Weights of a small GPT-style language model, trained from scratch on English Wikipedia: vocabulary 596, 103M tokens.
Each number is 500 + 50 x the weight over its row's rms, rounded and kept within 0 to 999. Layers, rows and columns count from 0. Numbers have three digits each. The size before them is the row's rms in percent of the matrix's.

# layer 9 MLP up, 256x64, rms 0.195, rows 105-255, columns 0-63
097:555388489473544534572463493571578485484507363416457409557482548487444521524520550517474526532544527440484459485503492512535547408558596496518528564512531496434411459473489421507461537546490571
096:545512517556484530479486469497505522525445449517550456535520492455523569561605468585571544409445477518587437593520433533425462618529556541450581524519497530482490403489479460491443532553530572
085:608455530534465468485516534546527578475465531540542508445484487515443427563436453523441461625537520547535535529467515552518594524493494503427405466434474465533496665547507525464538506564471494
088:527411527544476472516545492482613550479602451529482504525544405406433637528570531469595545501532473575459553486498504461456512471574490479582505492513512396520430499488459495519517503449482536
101:452449460503521510449519586533495558520378482488434450524545501424563463494479577611480503487461482459434533541415454532430418452509517502573415451540513576403516459545494450486530549479525564
108:546536394456552434470503505515528562563516485545494510634481536482503496480558414448470471555521461424454479418506477571510510413516534463545402488518417427519446521430510499477510534552618528
111:512541451565554493409486513616469539446381492532508430564519516538491447455531487466536430522490499565525497492401434521510542498550496524437467502540558502433564469598389500456471577429496525
096:547584500466512474489549461480450495479413488573556520410490388517516529471476546560439398462478447487530475562459589547488504479473490495519514444582594547454479508438620449501462559429472451
106:438591537504535524465585534483515480523444396543577514466481486476440449495456575472538502499438446423473524540384461451492465492477440546519450446470485552546456619547553473438425579530551500
102:554456567494538533485494586526521465504487416471577495478505381492504537544520474590480503515492578510464476450437550391446538515485556517388479417452437484416480423447511419517456580485523517
083:572566522458460623481569504499534508533484482556441475452556450510391444402482545446502533516477476541482475470443558533551508552570443523441562506568600476500461558441474427500473406547457501
093:484482482446544421494511472487459460508562450473489529458503519560525317545559479544419473495518430515496607495478432478536527527511504404616512442512571470455481605434506504452503473539496526
073:547482561518495553416513426569444509549455561422578467425520454499495515517484505491562531544571507494551535404553450543444467392522466565483509511552607583521480477465566472565490547444530422
091:579519430501544497463468498530439479434581530524528557514586579509444574563415506573429428481506504490444502588481565545461507407502500435455442556545505471562461414435518529581495521500530555
116:488513530500510449519502523580509579507529478536446477557546569463534436493575515594513492512519476494533594458443502505626463479496488489539543516442469559434398447470509526457639483379501562
105:544492469536569509483480427538602560531561597499592502464483449504481437413582525486518491426557496480489553510464488547562549422482520551512482536573384459472441493576517414430481481461495564
071:520530447623515502466485470479476435521433538509515475521510450448510558502380502575534519443545531510475537384502456508485448523449519499510315526511526612528559558469495467465498539521456536
098:557503380554502581464519482510461516474556392509407484443455478467429506416564509459435475468423556541406518585581499477514521485521505500549503414545590499433471495540475525585487498513542530
115:540562540547538517499618451529549590499586503591493451536433559373430531529522433575507575492530535509508552425488481512492460404568464455518492502410482447483524537522463454478492535486502431
091:526458485533422442482507533522426527483514465468461537549495435403570522585428495476525463507631447524580520476504506502552479498403545403529482554531591505465422477488487461499553573557400502
099:530550517539529541501546500437458548478453522490595516575529482579380586464458393421482478442487515451505487564442477538469549468570365475529544511536493489505480437421472489409502529554528476
118:534561540548513388558488411536522540507495522510401449405427460447496461451549556436423472552573460525432594483526476443428532520467533535588561513514525576426528455502501443537496532488493475
105:591405481436489509517560492540501495589547435564511473542518455611468509516464504561544501484514362474567553531491457514520502495482543538588506498463526475424505497441406397572419547486501486
097:573463388500476393516562521487521463538507492527514496475428513487558486542533458505439521488538451540534521430541508549494453455593492447515560440541492474424522477615571395564596552521421485
092:534461405498579417422587569442491436500528516495481466430413522510550527508527426473501479478476452580539568566497498530466454567489471513469530608500509549523481481453653448461506541444468497
096:553471556488482510545545541475453517530562500563489546489607466482582571493509455494655543484566498540474583499462477502471528441464581492428414499510548568530540571424564473492475532446474590
083:456459557544418493402494461436451508568515517468565442458456405507430453505519421503479460492463430536526569552583468467456460529512591518535410441500525631499490557458494455560572502499506510
096:480588436520524488439482568493459425461537476484475472492589399479471501558516403482581556487520428585542514482510403488438502479486503535431532564512486520419460437514454420537425527443409544
103:500403477550428491530507534535440507557574472509376459522607510502521493533523504490489478508560653472495518549540419468486581522565458486513368586519498458518543510474456506475524566468541481
112:548526540520546469541494374512461504416488472489491448500507471461535576478418530531348496437546461510429517516510523572438499569412555537488545440537518486504521622495536409459520498454470448
088:541466500442522477488517417474411503536521536437530449404485489505368501564526440559531390561473464421461513475445589458587472487517494490573475446514452436584499465552551527499568518463460507
117:407484543505528471489527360554427612427463502525490519499537438573492449554554478423493512491511431520554540569498515527443510524472484569507535524400516619545476509476568482405530462536505486
093:560381487478547544551514491441507548535591489516556467469404470522393555525457502459475596530514512459429500506536531437594455429486512477458476405561529485582513414490528459546516567490443522
105:513397482574508456526498502488497376463548434558548430472407485507482508448518451533486537509494508451507612363427444473533556440494521514454561415510407555520522457480567528542485469494512519
109:527484597476555466405503542548581539532509512487475547552520532438453428508527520523539473561551494459448546604549544542559537540583494509520521476570512551625448413483551498489522522539626519
103:477551500505579501456506474531449485525431512464522482460443471457514511601552423345443461557569559434495542520528553547417497430550514517578531458464544437526465580557489464433423471528534526
117:546512480503502447513451527486517457546564525597523417465592467598438469393522525518470465522507540500546499561470468557489497538502533531470624450553504539476488438530565521443451592404503607
102:461588551569545461551573490533529505511521531543509482545525470473477440465566585490539533474362484513491521419461475519557520518479482428592477493453524559498484514581448539575417626536572532
109:433515484529553515512526514501484528456437505496591454474383517601551435520431497505518485534419505491556515488440483446540477505453495510571437592419537495450394499522619444536499584508587498
109:476488496519475498458503524485488577466413501521433581497456480456483535499485498482583397512531531523464490501400354503496468494450545460481460595477510517512475432520466425474689506472466520
112:485451582585505525492534430485509544512501506509472511521364471553482494517512548447542449466504521387449574579575440478581544525652496591567562474518510510470463503464515516517508579532511523
108:447454473519492445439547472505495524502502393429514512481457490399441468469524439599453503569532468575518555482493465425511571594544499522436432555419458547503447443413534497483524498398541558
088:536518517424489420526522444518503428490417490455509453565479509500508527428536546524572427455505545599415555470396487535520496620496475472618487440475487523505513473395509474475453536469558425
096:480548386458502419472568488540417555495516535529466402441456549473491541552562475385486497477499587581526548582457449505502512556485530568580510528462438476461457519467545507416528534476571552
106:485446551493472562590534555500480440592472464479489555452584426421553520492521548544439527555590562503542512546478450507513462441482442449579471579533484530473594541547618456555501497542519549
103:507520473508488603512598466538581502555531492531544484498588426497459411519546516513620526519503605582484555401517527509483484499454410461470522505513506541512584596485494512431449507591482518
075:580441389504508581479478471567528588487428458535489497466596485478507502580473613557453494411499489489507537501472438483474625456457500515561586463469542573574495504470428482525520496448519490
092:496491480469571485569483562451422540485452443500513521425466483492508522534498451456456562516459495520568524477441411531532492474525526540505516534375584533438463608533543453517680542536486506
074:531579490607443498522536467512471466545502475418546633427411533522480444502502469506432567361416513530527541551547453499536416490496500554518432566513526560501531530511513464483498511424527553
115:447538440430506470456516472522469472523478508487570477474436485529585441480544481445415454527404612598493491630489494577610521466468467510552510497488473513518450478510564475429541524507490611
121:546573543548549554565611474462454535561474560536516509467470443470580531536519369454471579546442528500461545512521512543468439471603408552533444473456551423553522483463497440547497553488531524
110:519494508426502540550568500495496549489539468390504431579535481488538536496505463544484525493571569537588444490543454494466476498589445416527525524485507485585454515541557350480425408568502440
095:527495427508539426540508459503468466449450559589476513587494421587487541502495478470454602517546471500385599562451460536599467498523456453528474477439458465533395449535575533509508469476552513
122:504530609532551368539478453580446464497480528550464426520515583492445528547570554468501557603504422504481507585511528528397535474447446472553465470554512419520491485499528473545490560578475533
099:502536563529495494499558444501474392481508451453543366614519552460507466445468451539455461515588508509489542479479446530479452603438460472524498498410514511386450507545484465523475525385457524
102:475488459519476466523475398463537497438476463503427546488474432483535462586507491480477502502527533468431596491426456437587485567623435526461513623499557444486475510487405472496572475493604499
092:596365494525441519430464533523411546467593535502556541438550492600494446558583500523489491533492489468462531619555501569451541476437427457462555485447449546502492458517520522453522486526453495
107:498379537516565452458557473463527535537552499497497529435439476548430462536496493542518457505600479391412522427428511528493448486562413441501527400513468462501456494505477439589480475562421452
104:568533562443520453482578501514510527463487488460517549555578536654555507436468611516441400495563515477452436427502489550467476601485423511470495536504482467552537498450469472493563530410519516
080:483514523482409595459528426540555531537498537406454400485564518433477481518521471497487517476462599482479499450442462492463416423517426518484518577567393445551409451483498528473478498518589451
100:495468507525597459438599551491545471460563488524517451514573472544488486497462498508549403517541432512557499582628476486519573486487513506476491416543584480480528559509498470500540570416633551
093:431419542477534516637560494584591437566435461501498455517530528570455569462549483517476519445424492579492488557531472456517486479472432524522536582497470425462496422508485429487426540582530500
120:571416460320498516518522487483400489511605476418448475562562479533516545498555500457544503549440466510541498463498445479452507552417500509581544516532479476482519518570512455434539550552507580
108:477447567530497524514508412466464522507539483539558437542566467429487570471530620485475424490573535467514474552519462537424495424488524491564473478545508497493492397557471459530503409598540634
095:507494399536483494526500457540378420463535504436524508456536546476524523600499516422461481390490532543572535540591504533476466534517399449536558521465541542523502541489476448392542458422567508
098:477452455453507496399476389525494491545430463547630503529539518506518483504490459443497547469553554501469516449582583442481509475501544477565401527486480603535476449511526398442478548459474598
104:508452533553359426507586455496571475531472487487463492489553443512542497533632472449605474488470460568466530491449523581542556518510415523470455482453469584415573468452537467539527533481480495
107:565485499370531513469510518421430516553613470417532457469445451452431533536446538592514566543468506438408509491479492563439433524489529458459524591486413514462455465550491474450529525466528457
106:557492596532498488486500493504495469439527564528518629661426455529519487535549488428508470493540540518569578468486532538452452547455446437513503518545439419440504473457603441521461474466549528
101:541496488530514527540606395500450503539529584478544499407560513507505536571446552507459475469455482530516541492532529498467418512548529512489510530471493634574481402583423445452408554476561445
097:515464486515496519518551480530464463552435502516458577463504493564421492545491482537504559484530359535408476537460492580550472547513459465493446487508535486326445520542474534468520597583544422
069:516567555492461501470518544513420517469460467490576571421524509524541428473473477575470649401533497489451562479499443554550450559467525473533505591531563547544539406453432558436469463517511503
101:517534592532618463483532472479466457440466456505509428511490475482562515483542590525463509527441522561609491486572465497464512574504578494445451577536382510414406433511474462513485410500478479
078:573487486534531475484514472602501540480560483460449451515488396510480511524520496544488522522416536489478499550545490511491671544494489453558449588493624607497583467429558538503524489567497473
082:573393487523470508483545534643452454484514492535491487517460464526514465509441463540551516491558461560462514534574415489529485532558427410573558453526564519588491461607471555540476433551529550
103:543499459599469605518469532507469465567591532462501421512518471451515472424554539565454514444508503486527509458450381554415525508587590481518585444556469433459480515506471418491511486556468563
105:492501411497482404495527559489541524608459528499543454463501483442503604468541481520522492647456488551519415450487485524478460610440452472541564518633491507474442484519447448528501523488544546
075:592562459538500540518482499523542436521512437463424593465529492496516549542540459459406486487545542512446505441469401539463491422332519520440498500534598574512501557496480556500503545518580518
103:484516507569446448468578564424506387564502562556514511543565461572548459456502546502413497510456481532488516432486466465513469457572494452553512547512450587400481443487488367467465529520582474
094:517436483457593501455565424539441499509495430557652542456519421463504503463517554563566520426508444546500479496463475525430468504518452450416588526514476467563519415440483511547428527548493444
096:597391571445587464492522529491560457487485486563524537503486506508487485508481546539545477586515461537425509425520547449446420468478512446531543584455587557584516521509474404453531571533406541
103:542479549465535513436480502483546489469458508471555531486529467548587493456558468486568541479562439472565512548428449636440452487522484499468517479450556531475470398570608392483449451561565556
085:546566599445414546618521497490554559474524503402467484470621467496474495513445514527523532508478397546464439533476452491474440494551578407491494467542454523513481582422532519505485549516430557
103:587450518474569486572500472550452497590483458554403517465526576423405532501464541567457519547490569530514529515581444433397507445503474400461469501544528513519433458486473454471460580449490551
079:419580498510483546501549546534484378425476497480567544453463447567432499508492501444449489569510509455443508357527454496550467498532500556519445570508547525547483433568496517593426553583486467
086:502450422611550449452420522572455553516522459414472464501473523474499428611447522477552504495576568498478532427398533545476491489485502554523546408489490455512389442521513487434528447482480562
090:557412521496517512422487560557550525599535417548554522459478497539438420533517428508453565545544573510421489559476494482490553512650441502530475436481517596474498476431503507543533448550481548
093:510395506560473521525496543492461368582420479453498422494492512451406457520580470515499490466572498542480539548467471556470548463514475405502491537545532496567484527372561533466459560451499587
091:589534586513628571542483367462533456600491470564511476436504438602454484496449534450470502522516486518490519496516469511481529480490402440589525463501548445575486526488545489564503530559468447
114:530563484496492537522569528506478504450410479492500490477400541507456596505503460568492552522461392579571502591476515500461429469481607430527484470490384517447399473548521516430480471496564547
101:450533624427523567478532516577387460538484501532513494491585466516468449566526430532512477514490602538534558427532525487416423469546534503494426500502608516449466434445434443544470491465489479
092:535510421528534398482526572470488529425492604481530445513590480509545527568577593543394551501589471556453490516536567539460542425489478507490492494541478469436453531420429446483481581526500475
119:479559532387545416580560433551477425457445491489502563531422432492509486557613455434505509516430416499488549539463511523456520450444540464499497485498515495425506451477451463448479550634500467
101:508455426516606455510509512523550496501413505374560464438494515557497439546523451507474503467629525463418553506453536475540513540510449570484488459529452506476501585461512428507417468431411572
088:548501451425386551547568613519476544482538536579618526518523525527557513530467534464462487487547477511400583560534474507419451542513517400521442424515469455510494449471409507506552469516476516
101:443569442522509521567518515490470486493495581516528384501493490553514611511559528397573491561527560540460563552442510420569504431499458554508404534505474467518476547514402464489447602471502545
088:493544454476390425495486557502477448506448450467592524539478494433541558502532464484414500440412595549527510524405502594482512428436549459479464474479489461582452530468516443516471506548434608
102:523448461602501477586569540491446466509558384521410466522549592456473549537468551472520503570533486487569498531440489639516472480548516529539532440548538519530443567465425496487457567447496548
090:560537467495581490536519465475519431442580542389468416486544541477514436422496552505470454566496470599515564444519491499551519490492507479565487589522554595548458461410531494553512481517620451
093:534467442415395596530511509534473449527535442587553552506455448494495584638506552412500519506555504496466566433588473530564532460437581493510509499491452529496517604477447529523490542508492501
108:566560500422469563459522546516527473476448489561450553585470502432442493509510575629564582526574477493469527536443487531571502513632465508482471533511487458483521587502482451417527547571543556
082:599495427441481546528438522506450460607500509523612426497514439537570480550553500540494503433516432518430516549467578576456527582518447523485585462527439449474426501510513461491556495565415485
102:501503491515533493521504416491523514457453497581527453490553496449407446523459452611437532438507561633557556575482432520504531504506583463380510507491488459474410518490423532491558488577519558
087:612558488464397429551506370581534481542486529444429474494525497531617463443493482540491518543496491491501548523482449485438553506490579497553511551541539513475392501560468438542546575502427482
093:522481498341603412441561545624453525557403483451461427531426483513468558573546512475530504534515548416524478509467493503566466499498467516447558483447477490406512553474545485512490505514523491
096:461469483468539555477535518493469596501588518498452595426500472503473453595503471541485501576491467470592526523464576465482451538472566547558555441518402520415536388411525438465459529513561525
097:497489482467493462469503474488525530532553447577496523535499510552490463513516591532478404367489546571492512450523364526495585593485468411496545465524401473545464482488523507481490580405582463
095:496493571470545519536522492592479587465493508492492493536487497467432554506485580551538455581587472565516490520472385562417523411478436435438499572470504544550490478478428454419487402433555517
102:553550533431539362574496510565527415599453459525496490463553465493492427571503565533446582460493477503354529510477539517533448520500495465445479397484505533514500534521551543555441543489554489
103:549455440486458529516529394494481503452565450473464482423484494544417502498520498428527413535541513622595541536406480477542483481509422472516479455594508439594487522530412479473501460422568482
111:509460492452470485500446457563521472377539500486453434418513473520481421496552478556508496504498473509527465570614519584561546565422463499466462484575485570426481527408513477430384499547437533
100:633459550566397570569506456484424543442519532535481498489434495518508496525495543600502433390519583473503537526447541534604530538457519557505500476498519524492449515539475454383492505422495523
097:542493487612529482545533514535555527448505459500486541523468474499607463501471471461417394546500518443479522382504450466446400445591495444596454511425454550524494482526574465549423476467464474
113:450438557499470560439493438508516494497516497435535520405474484571504457466577510397414523567490495544507552432417502552449470497592471477512568500514489441487582464485415482574549505402570576
113:453411517455516449555488489473623549437543449556541502518519428538500450453504556565467437463514551605398555537534576558461466525442532544485509485561477547430457521454581519585505526550481539
102:576453456502461453465601458468434493508562486545553468543500533455527599489579501515556514478593548541532556539532534527521554466547571512479531509638544457598450586451597484497465522527501525
113:481532522481462517579517506530505437526474531560476447570601504357498492632568433513483502507488532533502481538494551556584600532441462484493483500514533570534362528563548476487511505506485568
099:510587607453470456490494549531498524549465477510400522517503529526564544563430498462515412611555531499495608562432396460582558446564459539513524503564514440486447539542484506524485459485473550
097:517557596600616558546556432518489569483495478465538455482430534451548581505443437526520458412511491481594528458522495490371528551553516536500444451491445455542471449521489518452550484524444545
088:534489545507474469446474553523428536453584525558441435451464509497550555593440604545548517406497524498433471484531408488471434458542521477536565456469418488522417464446548486591570518474567467
082:528472467619632435491521504438532436501486444506476513566485454498507452540511521531458529506549526589532476502523437516455509433536543620436412539577545600454482524438536417458514543479533484
121:496521608511483496449498495502458549458518507544394425459477437523387468473488435499538523502453558637564535418518503494498498490490458484495506546470558423557442550500515403582475499577405503
089:472572444542515445459441435503484599408596520572511442468495537471516462524550553516496576517557542512545557447556415509497532502438414559468500567513466425385420458500506504516512560566473487
103:547519492497509405564511487473406552520509435563467463583536379464511511416500478508456443504533491470478493472493477542560456554413436519606471396582483413502496514445400516549502538503477464
111:541529385542483459518454566446459440538516543500541574415501487454487449459531508513491409373496487423491549537521401582549539477463391506518428446545451552444500519503504466473470574542534509
099:582510535510484531488471460514544478413470538528466378542489396518532600491545484443445463491465585594504500599445540478529523448540427452518394426462475541478494504480445447551491452518425524
088:528445479525441587507487525473412512492449433511512536378487522534511453535543579535620543502611537586532537584470497531426427469504512461547522470514458493553448521532472467549538515493624500
115:543478531513564477528512540416466453479545565389388523496507470495464577551493410503577454538558549480545510508507488481557519523471601415550531592554500562546467517412480402557510501505552463
095:527468489521466484658457472559508526636454497459555451547478504501463568529497576467495430525532512539443495462526510477466535543489549517554532565563481546542467465580515532584602547568589520
095:582533535543496521511576553514529405467483479580587479486473430418458503481460432496581475464491546498610499498438480480533474510539426538538420485542459514440467558386461516462594546436464551
103:498467564503441445409486494432357460379416374473515507459429428521435514489529460465547551519502524470503505518485492444497526456521483470470437446449400528430432500477561531469530514516480486
107:510502562509550489506553538499455485519539442493489521598498510616593510561524535530415429425484437508471469498474506545367495480477420518490578467485477538440485505511653539526437530511526579
098:533381486560466429435553481511391515544461468489434493487461420595476574602524360453533474446486496542503557509515515465470418515517477496448438488519493554475473523564508555546477445444480538
101:476455464561566415442453551484439468561483488424556488496495446532442494479509528554491479546519509481424598456383463537490484544540551462435471480534488418537438619518374519459469462498543455
080:615553416540538482523516507514482513525594476476451490473439486485469525580535564483338441501407523554536449477437520515554592465568494499395534424477501494534520554478519484430536532516470492
097:461428570534520514471598492460580433562480481469556513409501516463554459484506632458470477512496486381495619607508483559499467523473510546494467471528497545477414497554503487523477597443518536
101:443490467482487487510525494569433554552430498539482583418434506512543579443550382626621471491422541491486495522429510488483529608493439522534588481518442497486491496515552457506469564535494508
117:467433483434454533562482556539520427480445460498493453536619461468511444513529382472523537489586616516532507495505556515445469519405531497464529507542544618534471490470507418419593518524492515
106:516527471453613460475483577547543492473483504579508559510396540454537497511499459460417532537502575575500602460439474491545522546453568415449551590488487548596444495498537478506567510409487534
097:555452561448512436415473473546509499492443532546439631532494448523446491566449488487505482469517528581438534621493549512519460534621495473447506527525498508517476510501400410575488528565576460
092:463567531461540508556578469518545525553515457466574486543491466451511478569531471464504551530515505497497494521517505504572592534484418382559412496518467515682473419539490513427475450458576500
098:491436492513528530425474382506573554480412531507482405554474403553493533559572469524530570544516573494524463519531533574487554591537527457423539487521462503451482414516506477529412595551475499
109:581513541548532544466564538461442509505572543640461535529513539391552427511558534500463484539590554541434552500483407458472531461546551491616470527531527506485486502569554478517498573438530529
100:521495567471555557565536439538506440547531525527537500461460411460439479426517488389559534535488463525442544457470520456462478426499386504462425522623468522532488498463572473431385500444490509
095:547460492460535455643466528541474456401542468513551539458458418481555473446567448399542432422507419505569527423475452514448527498574484420517460533514539466499497443443456502446504542521436488
100:601532502537442365459543586483460503475555519526518489459427467417501500562531589574550577524478510506533503516499528470393392509595454432522496512461539482496435501542493448557477497486581504
101:478470504481569504502537422440504644478461511479518435432536462531459452617522458530463541465400493483490479501546429524475567415537525413527415577505514474516441522427583503440453494521545472
108:524494466533552589573545505561368541455532482562466483572505490482495418473498537438601522494571537513552453507482503468444470464460416490468505509515451578477502631467511482490531490611565569
107:538462548440560506592546481497464404454453512401594483497508503526426424553480501480520476506407441469419496515540528545398502483541498472518401468579508390456511443468438469480531520520552557
107:600521555547518413554453512494536515457463549441496542454442459447498576495546567494431425565572488510513560511492494481484402503585581423577505497525475481481462518456396441438447477512406523
088:448551411464507451415442441474491427488603457488475503530571406550544480501474494485514529475564552426432462468532521452511488486556448450496402461509520435560420463533468489463514546486635564